Weights of a small transformer language model.
Size: width 576, 6 heads of 96.
Architecture: RMSNorm before and after each block, rotary positions, no biases in attention or MLP, embeddings untied during training, normalized queries and keys, some layers without attention, local attention windows, skips across layers.
Training: a variant of Adam for these matrices, 769M tokens, 5864 steps.
Each number is 128 + 24 x the weight over the matrix's rms, rounded and kept within 0 to 255. Layers, rows and columns count from 0.

# layer 9 MLP up, 2304x576, rms 0.0413, rows 1617-1640, columns 0-143
[[112 131 152 123 129 111 120 152 127 156 161 133 125 127 112 110 134 122 120 126 130 148 151 134 159 115 101  78 159 117 103 140 137 124 111 139 134 125 116 126 118  72 147 114 119 137 104 154 136 151 134 128 118 111 103  86 107 125 141  96 102  65 108 136 123 119  99 107 129 116 107 138 155 128 129 129 115 154 125 157 169  93 129 139 145 146 130 113 146 122 128 163  90 184 130 118 161 107 142 133 166 158  94  86 156 112 169 114 102 123 120 151 145  83 153  97 142 141 154 123 121 141 117 101 145 107 121 122 143 169 186 139 108 136 129 130 120 123  96  78 107 122 117 101]
 [ 91 140 118 107 186 128 102 135 140 129 180 139 114 127  99 131 117  99 125 139 168 112 145  86 108  89 118  91 127 104 111 111 160 122 143 112  93 118 125  98  78 104  99 131 128 173 128 100 181 128  80 116 151 162 128 160 179  71  84 132 122 106 106 160 135 130  94  90 148 140 173 119 158 149 125 113 127 142 141 139 144 148 131 137  91 147 131 118 135 163 131 117 102 190 134 152 126 124 126 195 158  88 136 101 123 132 172 156 171  98 142 162  92 132 131 149  60 102  93 100 166 138 135 119 113 132  96 116  91 148 106 145 138  86 102 130 152 174  97 123 170 161 160 131]
 [167 149 136  93 107  94 145 161 121  71 152 104 151 151 151 174 149 118 181 123 139 146  86  84 110 176 122  96 184 115 126 127 144 135 127 118 110 109 128 129 183 122 129 129 128  93 144 163 139 108 165 128 142 122 136 115 135 139 154 105 102 150 144 126 129 118  75 163 137  91 122 117 131 104 101 141  88 168  66 123 140 182 153 142  95 128 166 127 113 112 134 138 123 136 122 108 121 103 140 126 151 172 109 139  90 100 138 161 137 116 122 131  75 184 118 168 108 138 130 147 141 105 139  82  89 184 133 115 150 100 139 142 169  87 116 152 128  86 145 125 137 185 171 118]
 [115 140 109  90  69 134 123 125 119 118 186 138 121 110 155 121 121 133 128 175 131 158 151  84 152  88 126 117 108 165  98 141 124 141 150 132  85 143 103 120 113 110 118 131 113 130 152 114 129 137 189 162 157 130 102 152 131 126 141 105 156 145 131 135  85 127 133 145 142 147 113 138 115 135  97 130 135 140 147 163 145 132 135 125 135 150 161 125 124 180 148 160 144 115 146 144 107 124 125 145 145 125 106 125 150 138 143 113 171 132  90 108 119 145 153 124 128 139  94 126 139 144 165 134 120 136  90 149 123 100 101 148 125 158 116 141 144 102 125  76 129 120  82 135]
 [ 98 138 130 117 138 171 105 126 106 143 155  81 129 124 145 128 124 161 147 119 140  98 133 120 136 165 146 124 107 124 176 136 136 127 150 153 120 103 146 121 114 118 115 134 119 142 134 126 179 132 155 113 128  87 111 112 142  99 131 131 100 134 132 118  96 102 128  97 135  54 128  89  71 106 125 132 146 146 140  68 122 121 126 116 104 121 135  92 146 138 147 157 143 146 119 114 122 150 129 113 125  97  92 105 103 122 133 138 120 113 118 142 119 158 153 151 120 129 123 137 102  86 120 105 122 145 115 124 118 145 119 118 112  86 124 135 161 149 131  89  89 130 123 114]
 [139 143  92 124 129 125 113 157 121 121 153 145 153 115 112  99 141 117 132 124 141 141 128 121 103 119 134 138 151 156 120 167 138 125 140 137 134 121 149 138 125  99 141 162 123 103 124 124 135 149 107 124 126 136  61 157 124 142 107 156  63 121 135 136  93 147 118 111 149  81 128  96 135 129 111  86 166 172 121 108 156 136 113 153  98 123 143 161  79 139 109 129 158 101 166 137  99 117 147 157  93 170 113 152 127 158 136 117 115 126 111 156 101 126 123 133 166 112 161 125 145 155 100 193 134 139 130 112 150 167  70 120 109  76 147  84  91 143 134 139  83  86 107 164]
 [121 140 109 114 148 152 154 101 100 131 173 108 146 155 160 150 101  95 161 107 134 106 137  97 139 141 108 109 127 117 153 123 132  88 125 127 143 109 138 149 104 149  97 128 110 135 181 143 139 136 140 126 131 152 101 146 118 104 166 143 120  94  75 129 167 118  92 134 126 136 140 106 109 113 128 100 104 109 143 168 132 132 103 141 159  98 132 131 137 121 143 123 142 133 127 150 130 168 125 112 139 106 140 120  89 123  91 109 138 142 130 146 144  99 159 150  72 130 137 139  81 147 136 115  91 131 134 143 157 133 143 136 134  90 152 126 116 122 137 104 108 123 112 135]
 [133 160 126 104 157 129 116 125 124 132 129 120 130 143  98 141 159  88 143 132 108 100 183  96  96 140 110 112 123 154 137 114 152 100  96 114  74 123 117  94 172 132 110 120 167 139 139 122 154 106  84 150 138 146 147 143 128 150 133 113 134 112  99 112 109 124 109 181 132 160 143  93 147  91 147 119 162 148 133  97  99 105 120 127 124 125 162 141 113 141 136 152 127  94 158 145  97 139 102 177  71 174 155 137 190 156 132  92 142 139 112 139 162 157 162 139 129 121 142 113 121 126 172 124 133 130 138 115 164 150 136  93 113 154 130 134 128 140 101 135 134 120 138  92]
 [150 146 125 123 123 124 106 138 143 155 145 136 168 155 144 162 115 118 131 117 120 133 161 110  99  94 117 120 122 150 121  90 124 160 114 140  82  95 141 137 101 114 124 167 118 103 172 173 116 110 142 132 157 132 142 110 104 116 138  92 131  95 123 138 156 164 119 109 128 109 181  99 126 136 133 176 131 122 126 116 148 111 145 108 123 135 112 124 122 142 105 164 133 187 128 104 123 106 100 145 119 109 136 129 116 115 127 133 118 107 111 110  83 121 135 123 154 120 120 129 138 122 149 147 113 162 150 131 164 115 131 132 113 101 101  95 163 141 130 115 118 169 126 117]
 [170 149 129 142 147 141 108 123 125 162 150 140 174 168 165 128 152  81 115 106 156 187 120 145 119 118  86 144 145 123 114 165 171  93 146 137 152 158 137 137 159 119 156 131 137 153 151 143 130 103 135 108 146 142 136  88  97 121 141 143 141 152 109 121 120  82 110  74 119  92 160 113 110  86 159 173 141  71  99 142 122 108 129 144 134 155 103 147 127 120 120 132  94 127 105  57 147 140 142 100 135 138 146 124 162  95 117 150 116 129 135 169 136 131 155  78 130  90 131 129 142 151 100 124 124 142 129 134 167 135 110 118 139  98 119 118 160 140 154 115  90  84  71 147]
 [111 134  89 159  68  82 136 129 108 115 154 174 120 178  99 152  92  97 141 151 150 166 121  98 200 151 115 112 156 157  86 126 148 103  85 114 135  90 125 152 155 135 120 178 109 147  96 123 133 123 184 189 160 107 110 167 128 155 104  89 106 137 124 169  79 146 131 150 158  91 127 134 133  97 148 163 121  72 106 129 148 114 110 129 139 154 129 116  46 136 122  98 145 148 180  96 117 106 137 203  95 121 138  86 134 152 116 149 130 114 146 196  94 138 118 168  71 152  85 142 138 190 110 138  98 177 106 103 130 123 130 141 117 110 120 114 138  69 143 115  80  91 132 177]
 [148 122 113 133 159 136 126 126 112 125 174 126 142 120 106 126 128  93  97 105 135 148 154 141 119 140 149  95 129  93 124 159 128  76 140 102 128 105 149 131 111  80  92 180 125 166 189 127 111 173 126 164 131  94  89 110 117 144 115 119 148 128  78 188 110 154  99 124 148 149 126 118 130 125 121 178  63 128 135 155 138 114 137 123 140 137 133  89 167 130 119 129  81 125  94 145 112 106 123 131 116 145 140 133 121 160 125 120 142 140 114 170 106  91 164 119 133 114 155 107 105 146 141 136  98 159 107 153 113 113 139 123 160 128 147 141 191 107 150 144 101 105  75  80]
 [135 140 114 138 109 148 145 144 100 101 118  99 113 107 107 137 134 147  95 138 119 112 149 149 128 131 127 136 145 118  97 156 185 132 115 161 126 129 119 137 121 143 124 129 143  92 120 110 151 108 135 121 133  73 121 141 205  85 134 105 112 153 168 150 107 101 101  91 194 135 112 153 136 147 163  77 154 180 122 125  88 125 152 154 168 116 160 136 118 176 149 125 100 132 177  94 146 143  85 112 120 178  86 104 128 150  85  99 114 119 121 147 111 121 115 137  97 112 169 114 142 154 156 183 114 148 149  85 130 162 129 141 110  89 145 131 168 105 161 141 110 145 134 105]
 [131 140 104 126 124 129  87 120 104 105 133  93 155  95  73 131 133 127 125  89  62 149 110  94 168 130 132 150 115 135 129 129 104  82 112 184 130  94 123 126 163 115 111 152 154 125 154 112 126 136 122 144 127  99 119 118 156 115 137 100 150 125 143 123 108 147 125 167 141  70 150 133 122 147 112 153 119 130 126 166  87 148 116 121 111 135 126  90 136 125 140 107 151 117 148 133 152 126 145 186 135  91 139  60 173 111 150 135 130 126 152 118 127 125 129 135 131 125 122 160 111 173 121 126 136 116 150 130 111 134 132 146 105 127 109 128 125 105 138 134  69 120 139 105]
 [129 176 131 136 151 156 140 134 100 130 136 125 110 114 113 128  86 129  76 154 125 104 131 118 104 120 121 169 125 126 138 142 128 135  49 133 120 138 137 152 135  90  88  99 114 108 132 140 109 146 146 143 144 166 132 110 136 153 143 131 131 105 159  98 119 152 103 124 168 114 153 115 163 133 137 115 180 158 112 141  76 129  97 128 111 171 152 113 141 133 112 128 118  80 140 130 120 136 133 129 157 136  96 148 116 117 109 164 161 137 151 132 128 106 162 149 130 101 105 152 139 107 131 127 117 146 145  78  94 129 123 111 157  89 139 132 145 110 118 114  97  88 128 141]
 [124 116 133 122 118 120  84 163 145 108 141 107 146  92 165 109 127 105 141  97 111 134 101 151 103 116  95 124 150 111  92 114 132 150 144 121 108  96 153 125  71 174 145 123 105 161 198 115 122  92 212 113 134 175 137 144  91 143 117 148 136 128 179 136 130 141 115 124 161 122 108 142 138  92 128 160 108 142 122 158 116 161 103 173 145 159 118 129 158 150 153 138 119 129 107 132 156 128 147  87 125 123 139 142 135 137 106 152 134 133  93 117 124 124 147 125 145  79 123 150 162 144  83 152 130 149 133 138 115 118  73 117 122 147 131 127 141 105 125  81 154  87 146 156]
 [ 94 107  97 102 136 100 108 141  73  92 150 166 148 106 140 106 131 128  99 132  90 144 176 138 131  93 109 139 132 141 164 148 136 126 175 129 133 127 120 124 133 104 150 124 110 117 142 145 115 109 122 146 134  89 116 132 139 137  96 127 131 132 148 114 117 191 151 167 109  91 112 122 172 181 102 196  80 143 128 100 113 166 145 122 129 158 172 155 143 133 115 109 122 129 131 145  63 140  67 139 101 144 116 114 143 131 184 146  73 158 125 139  76 140 134 129 144 172 126 151  99 111 169 102  76 108 167 135 102 146 169 120 144 137 149 130 101 112 122 100 159 146 131 118]
 [112  96 119 110  97 127  89 155 124  89 135 117 150 148 167 130 114 108 148 114 104 144 113 121 140 106 110 178 128 150 131 125 170  96  85 167 132  82 139  95 117 137 115 113 118 146 122 144 152 127 138 114 124 139 114  87  73 123 107  97 125 100 159  97 104 138 116  78 102 101 140 123  83 125 140 101  87 140 128 118 151 151 109 102 105 159 141 205 120 119  91 123 150 124 116  95  98 144 133 101 176 145 117 114 173 185 150 180 111 143 119 135  95 112 107 132 108 127 117 106 131 144 104  88  80 111  88 144 100 163 168 131 127 102 123 108 125 144 121 127 110  81  70 118]
 [129 161 143 129 169  97  85 134 128 108 110  90 144 115 141 165 141 135 153 118 120 126 142  95 118 147 118 166 147 130 127 106 137 150  97 105 135 126 159 137 132 140  96 131 175  94 109  89 107 136 113 129 140 142  81  89 137  94 120 105 119 130 138 134 130 125 150 111 128 125 131 174 103 158 123 123 157  89  91 103 166 129 110 140 118 183 126 141 156 128 103 111 101 127 112 133 110 144 140 152 111 132 162  97 166 131 135 107 113 174  84  94 130 147 141 147 114  96  90 183 108 108 126 150 111 177 106 145 148 121 139 117  73 147 152 155 151 125 135 136  96 130 110 139]
 [155 116 127 137 132 144 116 146 149 116 165  49 131 152  92 181 100  93 140 148 128 145 148  92 172 115 128 115 115 183 123 168 155 125 142 151 138 116 101 144 117 117 133 167  94 119 149 118 144 141 107 157 119 137 124 119 116  98 103 143 165 129 131 131 111 129 116 159 168  94 134  95 109 182 142 132 153  83 128 126 126 139 130 106 161 135 103 115  93 125 138 143 124 122 140 110 146 162 111 153 113 121 123 145 141 114 142 138 116 128  89 114 165 149 101 198 138 117 124 159 110 120  87 112 125 138 102 100 115 156 132 138 148 148 151 130 144 127 127 144 119 133 114 134]
 [147 108 147 123 117 113 136 117 126  80 155 112 156 108  94 187  96 141 109 142 118 141 168 126 172 146 135 144 194 117  81 151 136 147 152 177  59 151 115 127 109 117  99  97 123 142 149 125 121  93 156 157 163 142 126 149 124 103 117 152  74 171  91 105 121 143  94 117 156 110 122 163 109 141 148 130 179 133  96 106 149 131 169 140 148 121 141 101 138 162 120 140 162 161 127  94 119 115 109 108 173 127 130 152 140 133 128 133 121 156 153 130 149 127 128 136 163 145  85 172 137 164 124 126 105 119 112 120 135 108 154 103 114 134 149 119 166 109 105 127 147 113 147 174]
 [ 86 126 133 146 136 132 132 165 108 122 126 111 112 150 138 165 125 151 153 144 106 126 161 141 193 101 155 128 149 155 108 149 144 137 129 101 125 120 196 118  97 102  79 151 163 133  95 111 113 175 166 129 129  71 120 143 141 133  86 122 148 132 142 176 132 157 119 134 135 106 138 133 109 166 142 155 134  89 136 126 161 149  83 172 149 135 154 125 164 161 127 136 153 123 165 142 114 120  84 163 118 117 126 125 115 139 138 167 119 130 110 119  54 135 135  95 123 128 123 127 145 142 153 145 135 146 136 141  96 110 147 197 182 101 111 175 139 131 126 158 108 108 145 131]
 [126 104  83 122 148 114 122 142  49  99 176 112  91 162  91  89 107 136 127  97 114 123 135 119 162 137 112 158 142 117 120 114 136 142 108 140 114  87 173  95 156 108 118 171 110 118 108 143 116 124 165 111 140 125  80 133 105 140 119 145 124  97 116 134 163 132 139 124  85 108 115  84 160 120 140 147 123 112 129 126 149 129 126 119 153 117 142 130 178 141 141 142 181 119 119 124 131 118 113 121 147 150  87 145 111  83 125 108 172 109 146 146 141 102 127 146 111 146 160 155 149 137 157  90 126 158 133 139  99 118  90 131 156 130 129 122 130  96 181  96 131 152 113 133]
 [121 131 128 108 109 102 147 161 138 171 101 137 151 119 124 140 143 130 143 154 149  94 137 131 139 126 140 151 132 157  99 125 141  89 167 144 139  71 126 114 165  84  92 117 112 161 128 118 120 129 144 156 170 101 123 171 118 113 109 116 141 120 145  89 104 118 132 122 114 108 103 114 117 162 133 160  89 122 139  94 186 102 105 122 148 143 136  53 100 163 136 135 138 101 146 131 117 109  92 117 126 112 162 118 161 149 146 117 154 136 130 107 120  98 155 129 128 103 115 118 158 152 134 147 118 144 148 120 133 161 169 142 120  74 126 163 140 142 135  70 145 137 103 117]]
# layer 9 MLP down (transposed), 2304x576, rms 0.0355, rows 1617-1640, columns 0-143
[[159 153 153 103 137 166 145  92 123 169 161 163 159 143 129 183 109 158 103 113 128 107 121 124 106 100 154 185 107 114 108 131 132 114 146 167  78 145 127 131 153  74 107 114 115 128 161 103 135 149 145 130 148 138 143 120 167 139 122 140 101 132 140 164 108  93 106 148 102 135  75 156 139 111 115 164 150 114 168 199 204 142 120 136 159 151 100 108 129 127 113 147 115 136 111 136 105 135 147 126  88 146 161 136 125 124 109 144 122 135 104  95 145 141  75 172 201 152 121 140 136 106 153 151 139 139 138 107 122 133 121 122  87 144 116 153 134 113 129 116 192 153 105 126]
 [124 137 109 129  97 185 116 115 145 162 111  87 146  98 134 149 127 141 185 145 110  75 111 122 157 106 124 122 188 116 122 172 185  85 118 126 123 142 143 147  67 123 121 150 123 110 138 149  81 190  90 134  98 110 140 131 148 130 107 123 146  70  85 123 156 147  83 160 137 137 159 108 127 120  94 143 108 137 133 145 141 143 126  78 126 137 125 160  82 111  84 178 179 142 125 100 122 156 112 133 134 155 124 134 161 158 136 165 113 132 157 141 120  94 128 131 104 109  90 146 125 124 128 159 117 164 181 103  99 135  75 132 110 112 148 133 182 121 130 110 135 187  87 155]
 [134 102 138 113  96 165 101 138 134  94  94  96  78 103 137 159 128 143 146 165  90  95 110 117 140 178  91 129 110 120 114 165 141 111 108 164 104  66 120 106 113 125 133 130 124 127 146 126 166 125 112 122 147 150 143 119 145 132 122 150 162 139 132 168 136 115 108  96 166 129 108 133 106 123 133 153 156  93  97 184 111 187  98 154  61 146 168  92 112 112 166 192 111 102 141 141 128 119 107 118 125 119  82 159 122 127 111 101 160 177 124 107 128 144 163 105 127 124 140 147 144 115 134 102 139 142  72 160 133 174 117 129 179 123 132  95 122 145 132 105 124  69 138 132]
 [ 86 169 155 146 119 131  97 123 166 147 119 107 198 127 132 119 183 179 114 147 160 110 127 136 147 147  89 120 111 126 130 152 112 161 135 147 104 114 120 156 135 157 145 113  77 129  83 133 123 149 129 157 137 101 137 119  91 109  98 110 112 132 132 116  93 137 107 157 155 125 111  88 146 128  80 159  91 152 135 131 123 118  94 156 147 130 119 119  88 107 123 168 190 165 157 140 122 132 106 126 158 156  92 135 164 143 155 126 145 126  99 127 107 113 110 152 144 108 125 132 145 122 121 138 124 127 129  87 112 190 133 119  97 170 138 112 125 136 172  78  85 122 101 159]
 [132 153 117 107  96 130 141 126 100 151 104 125 125 168 123 103 152  97 152 127  92 157 137 141 137 120 140 120 106 150 130 130 149 115 148  83 137 149  79 122 136 122 116 157 128 105 151 112 141 149 149  97 130 138 148 165 138 100  92 178 120  98 136 123 142 161 117 159 140 130 106 136  92 157 156 129 170 120 150 118 101 132 143 163 123 130 108 116 110 163 115 170 145 129 119 160 118 159 129 124  71 108 120 105  97 111 122 124 118  80 128 147 131  91  93 152 122 121 163 121 121 120 109  84 163 138 131 109 141 141  92 123  92 148 123 151 142 113 118 158 109  98 129 103]
 [124 168 136 126 142 137 145 121 135 101 160 139 137 125 110 124 100 108 156 126 127 102 147 186  94 121 132 108 120 105 132 107 174 149 106 142  59 138 159 139 130 144 139 145 108 131  95 104 130 125 146  91 181 158 109  90 152  67 114 147 108  94 138 113  95 134 102 159 144  98 138 125 151 131 106 133 167 142 137 166  96  86 146 134  96 142  75 153 112 146  98 120 109 134 145  76 150 149 118 100 148 139 161  87 141 119 135 141 109 123 153 128 110 143  97 173 174 125 145  87 144 130 132 139 133  85  99 122 109 162 124 136 117 126 111 102 131 104 146  98 161 136 122 105]
 [ 85 157 143 102 110 127 112 124 170 142  83 152 120 150 131 122 137 143 136 138  91 128 120 146  93 144  69 141 127 113 120  54 103 132  82 164 134 123  77 116 108 116 101 131 162 139 123 110 124 136 161  94 158 130 131 140 172 101 142 127 161 152 107  99 105 108  88 138 132 119 193 154  94 106  91 148 129 193 139 158 141 114 111 161 177  78 142  83  72 103  98 101 133 114 124 179 132 138 131  90 146 118 101 175  95 102 112 113 111 132 137  99 108 103 129 133 133 138 131 119 128 133 200 123 137 157 142 130 146 121 142 104 107  85 142 160  90  81 131  92 143 137 109 165]
 [122 146 108 142 148 143 141 149 108 143 136 130  83 132 105 141 162 145 119 140 196 150 179 123 137 108  80 109 177 153 147  92 101 126 160 139 104 130 124 111 154 119 137 152 169 143 139 139 159 107 105  98  93 107 136 140 126 155 119 104 134 123 111  92 180 113 176 102 165 134  77 154 112  77 125  77 149 166 124 121 106 168  90  99  98  96 143 134 125 136 147 114 118 122 127 124 135 125 130 157 148 100 171 132 150 168 146 145 112 135  98 128 122 139 126 158 127  79  93 138  74 129 157  97 139 141 109 129 150 162 164 113 134 180 119 130 143  61 111 123 131 166 121 119]
 [127 108 128  91 130 174 113 120 139 136 106  96 114 141  98 122 122 133 156  97 114 148 126 124 124 132 114 163 121 134 137 149 154 106 120 107 114 116  74  77 139 126 179 149 138 122 200 100 120 126  99 129 106  96 135 193 126  72 125 134 137 109 107 154 123 136 117 159 128 128 153 128  84 114 107 112  85 157 101 108  96 122 118 142 123 142 106 153 149  95 141 126 162  86 136 114 156  97 145  90 124 125 117 171 120 107 145  84 108 143 152 154 137 109 100 119 153 115 131 140  93 130 125 106 129 114 144 111 162 140 110  92 136 123 152 114 173 139 107 101 142 126 103 131]
 [ 85  72 120 140 131 114 115  84  63 111 134 116 152 126 102 138 175  65 128 116 116 182 114 109 152  91 125 158 105 101 101 128 101 123 146 157 134 165 129 148 179 121 138 150 127 128 140 166 102 118 134 145 150 127 138 149 133 134 114 121 112 107 151  87 129  85 138 118 147 113 138 161  98 148 130 151  93 125 143 171  94 126  83 108 102 183  82 165 122 116 100 118 120 135 112 112 155 122 130 119 137 122 121 101 143 123 127 126  96 116 157 107 132 118  95 111 162 116 107 151 134 146 101 109 140 131  92 187 121  86 142 124 125 104 126 152 127  87 127 161 166 157 141 111]
 [109 166 112 127 150 113 135  76 168 157 193  72 127 141 155  99 172 161 107 185  88  93 137 120  93 151 187 115 179 144 133 123 116 137 175 125 109 162 120 138 113 115 197 198 160 161 165 115  95 149 105 117 114  81 171 116 163 163 123 104  68 178 172 177 104 116  97 112 118 170 122 147 111  99 116 134 150  66 164 110  59 149 194 193 112 133 133 139 129 124  99 130 103 141 135 111  85  84 189 139  80  91 108 161  80 188 127 121 136  99 124  92 155 123 166 113 118 143 110  63 120 152  90  83 160  81 127 128 121  89 114 115 146 201  80 163 115 134 139  63 126 143 145  83]
 [159 126 114 147 120 147 153 137 138 100 114 114 125 111 151 118 172 146 123 113 141 126 134 119 120 145 114 140 157 138 148 155 142 127 156 124 170  94 161 123 108 109 149 156 145 134 113  92 167 155 150 133  99 119 139 147 122 122 162 107 138 116 129  98 119 160  94 104 151 120 123 115  78 115 102 101  96 123 134 162 170 141 156 106 130  83 152  86 121 159 146 167 180 110  76 133 128 139 145 149 105 167 113 133 158 155 101 178 135 162 145 146 135 161 177 117  83 124 180 150 133 100 146 119 143 116  81  93 142 150 119 117 137 128  71 159 158 128 114 120 139 114  98 139]
 [131 115 133 105 109 106  66 166 152 118 109 175 108 123 122 119 126 150 117 119 108 165 116 124 109 144 131 139 132 107  85 153 124 117 173 126 119 111 132 143 166 123 124 182 180 132 173 119 119 135 124 121  84 133 137  94 153 131 118 120 109 155 150 145  92 115 140 115 128 138 124 103 110 122 147 130 144 128 164 149  99 181  92 145 138 104 131 135 104 116 146 153 146 111 109  90 130 106 143 123 152 115  85 121 154 135 110 142 115  82 135 106 114  98  96  89 125 110 151 160 121  89 101 190 141 129 124 138 149  84 132 150 136 115 174  97 132  97 154 145 109 135 137 105]
 [133 156 128 134 117 116  81 111 156 103 135 136 102 109 126 149 126 122 119 169  68 176 182 165 132 109 163 103 158 121 115 118 127 112 118 107 112 150 154 124 113 129 115 124 147  91 154 162 150 136 119 108 139 126  91 164 117 153 118  98 134 124 118 115 102 115 109 172 140 120  99 131 141 118 152 135 145 140  99 135  72 126 123 135 160 107 115  98 122  96  32  61 163 111 132 154 109 154 159 105 110 118 146 134 142 121 132 117 109 158 164 110 133 101 105 149 130 116 130 151 154 124 134 130  87 140 160 153 134 152 107 141 163 112 133 123 140 145 102 148 183 118 152 133]
 [127 142 128 123 136 139 159 106 126 104  86 118  98 108  85 110 125 140 168 128 131 154 117 131 164  99 114 152 119 116 139  89  83 160 127  98  92 139 135 109 118 142 117 146 122 152 135 162 131 163 134 125 182  72 137 131 137 166  89 116 126 138 128  88 141 117 112 155 161  91 146 148 130 139 153 121 137 130 150 137 110 132 146 136 110 124 133 116 123 115 124 131 160 117 164 129 140  69 148 128  79  99 122 109 112 168 109  91 126 121 122 132 141 124 126 188 145  97 120 101 179  96 114 117 126 183 113 141 145 144  77 174  64  91 153 136 113  90 133 120 131  73  92  86]
 [121 142 103 143 150 117 127 115 116 137 117  89 109 146 160 141 105 154 115 131 120 136 123 125 115 134 108 121 114 132  96 116 151 134 122 125 116 104 144 128 155 143 130 129 158 197 152  75 175 147  83 132 133 128 122 145 137 145 150  91  92 145 124 120 135 171 109 183 151 155 119 150 164 182 182  76  83 127 146 129 126 116  79 138 119 152 175  72 141 130 112 125 130 149 102 172 102 146 136 118 118 157 166 158 163 133 111 134 150 131 127 129 148 146 185 119 134 144 139 100 139 154 134  97 101 136 111 120 154 178 121  98  39 111 130 136 179 166  95 119  85 133 112 144]
 [139  99 106 147 146 163 103 114 134 114 139 185 143  95 150  70 132  91 160 162 140 156 124 125 127 106 144 126 146  77 167 180 116 172 103 145  73 145 184 122 131 142  99 150  96 169 124 121 117 110 117 188 124 161 145 168 139 105 111 112 113 153 101 116  78 128 177  99 129 125 134 135 110 115  85 131 114 137 122 121 106 138 107 154 127 120 126 130 132 152 123  89 157 132  94  97 121 139 106 114 146  91 105  83 132 141 157  60 123 145 132 163 143  93 152  95 137 123 128 124 101 157 101 154 127 106 105 163 139 146 148 137 116 104 150 111 115 128 113 133 150 122 106 114]
 [133 178 135  96 118 110 115  85 129 132 149 127 161  99 145 131 146 104 145 106 152 119 140 113 117 155 139 142 129 101 147  80 171 139 136  97  94 143 152 143 141 109 122 170 130 112 145 136 125  97 132 124 152 124 151 121 120 126 153 164  82 135 111 127 109 115  88 129 126 144 132  65 143  86 102 148 136 140 132 130  81 111 146 141 104 125 109 103 147 205 123 140 143 128 143 150 116 107  90  67 148 127 132 132 152 107 106 111 152 171 151 127 161 176 124  96 105  89 131 105 136 118  96 116 123 135 150 135 191  97 171 103 137 136 117 130 102 117 169 127 173 109 152 120]
 [153  96  96 128 144 155 152 133 114 114 139 123  74  80 160  94 171 170 140 139 159 126 153  93  96 154 149 110 147 125 129  96 124 130  94 106  65 106  78 133 176 130 111 128 118 139 119 139 141 174 114 116 107 145 144  97 105 140 105 138 108 136 107 108 173 114 136 142 153 135 117 138 112 112 136 135 142 141 116  88  70 159 134 145 138 149  93  87  84 160 134 103  97 130 165  82  85 126 111 108 107 107 121 156 121  94 142  98 118 161 116 152 112 128 174 102 115 147 158  88 103 120 120 139 129 122  90 138 124 118 158 151 127 142 117 156 108 106 113 124  78 139 148 116]
 [131  80 133 126 107 137  91 132  88 107 135  83 130 130 104 143 180 173 140 107 105 116 168 104 115 154 129 123 117 140 127 110 134 164 110 165 103 156 101 156 115  57 153 141 154 117 134 120  93 127 102 106 169 136 153 120 155 136 118 124 114 142 124 125 130  96  97 107 139  90 150 115  75 154 164 169 121 167 119 138 144 150 117 148 148  91 136 105 148 116 128 118 136 100 155 119 152 110 134 140 115 156 181 137 140 131 127  81 125 108 113 147 108 128 124 133 136 113 164 144 130 137  79 129 120 163 173 100 114 121 151 109  90 133 119 134 162 113 122 139 159 107 127 116]
 [132  95 153 125 102 144 113 114 121 191 147 106 166 133 145 144 154 181 157 146 131 164 178 142 166 105  93 143 140  97 132 153 115 148 131 102 106 140 157 149 126 110 136  85 164 123 100 120 182 156  99 126 121 118 105 154 106 144 135  99 146  91 123  84 134 132 141 164 143 145 128 132 121 148 105 118 126  96 147 108 115 129 137 119 107  90 102 145 118 116 156 123 106 126 134 105 133 123 126  91 164 127 127 130 152 149 105 136  81 117  81 172 100  94 138 104 145 167 145 126 142 126 134 140 127 109 134 130  99 109 140 112  77 161  88 127 106  99 156  96 169 134 134 152]
 [100 132 138 154 100  94 156 131 155 123 165 130 161 136  90 199 118 139 168  78 101 120 138 141 142 155 146 128 146 145 102  97 122 111 133 119 111 114 120 113 125 121 111 142 153 125 138 142 148 111 159 118 138 106 134 135 105 118 112 113 111 159 122  95 110 165 170 130 168  85 127 184 127 123 152 145 109 138 117 166 132 131 125 133 158 164 167 147 122 136 168 141 188 132 180 111 180 135 112  95 130 146 122 121 113 120  90 111 133 132 159 114 120 151 150  83 122 104 158  82 143 103 120 130 136 134 144 118 106 150  99 109  55 119 150 109 107 132 130 120 150 128 117  97]
 [103 107 149 116 186 120 129 131 122 144 161 154 104 162 116 123 162 127 124 134  88 152 120 141 138 104 154 140 123 140  97  87 117 143 146 135 154 106 141 116 123 104 195 121 160 123 110 119  72 183 182 106  95 146 123 169 142 141  99 146  95 142 162  70  99 142  94 103 123 155 136 106 146 121 141 126 131 121  80 100 129 111 173 116  80 118 110 151 122 136 118 141 112 130 150 183 126 139  82 130 143 100 121  87 165 177 102 132 110 123  91 137 154 121 174 133 137 154 135 168 153 140 100 156 171 105 107 140  98  85 106 151 123 136 146 205 135 138 158 144 125 126  93 108]
 [ 90 117 149  81 156 139 123 107 116 139 103 112  92  79 130  95 167 131 138 110 141 111 133 175 147  83 127 139 128 129 106 138 108 133  89  95 148 130 133 124 152 151 112 143 149 130 100 118 137 114 108 149 142 152 105 133 106 116 172 120 101 119 121 102 138 100 137 118 129 147 127 102 139 115 119 143 129  68 117  91 156 118  88 178 168 116 111 164 145 115  75 123 136 159 135 128 130 117  99 154 135  99 131  88 130 132 133  95 126 114 140 115 125 127 114 133 170  99 125  98 142 151 157 129 151 139 108 126 169 106 140  93 131 140 154 143 175 151 124 127 131 148  97 153]]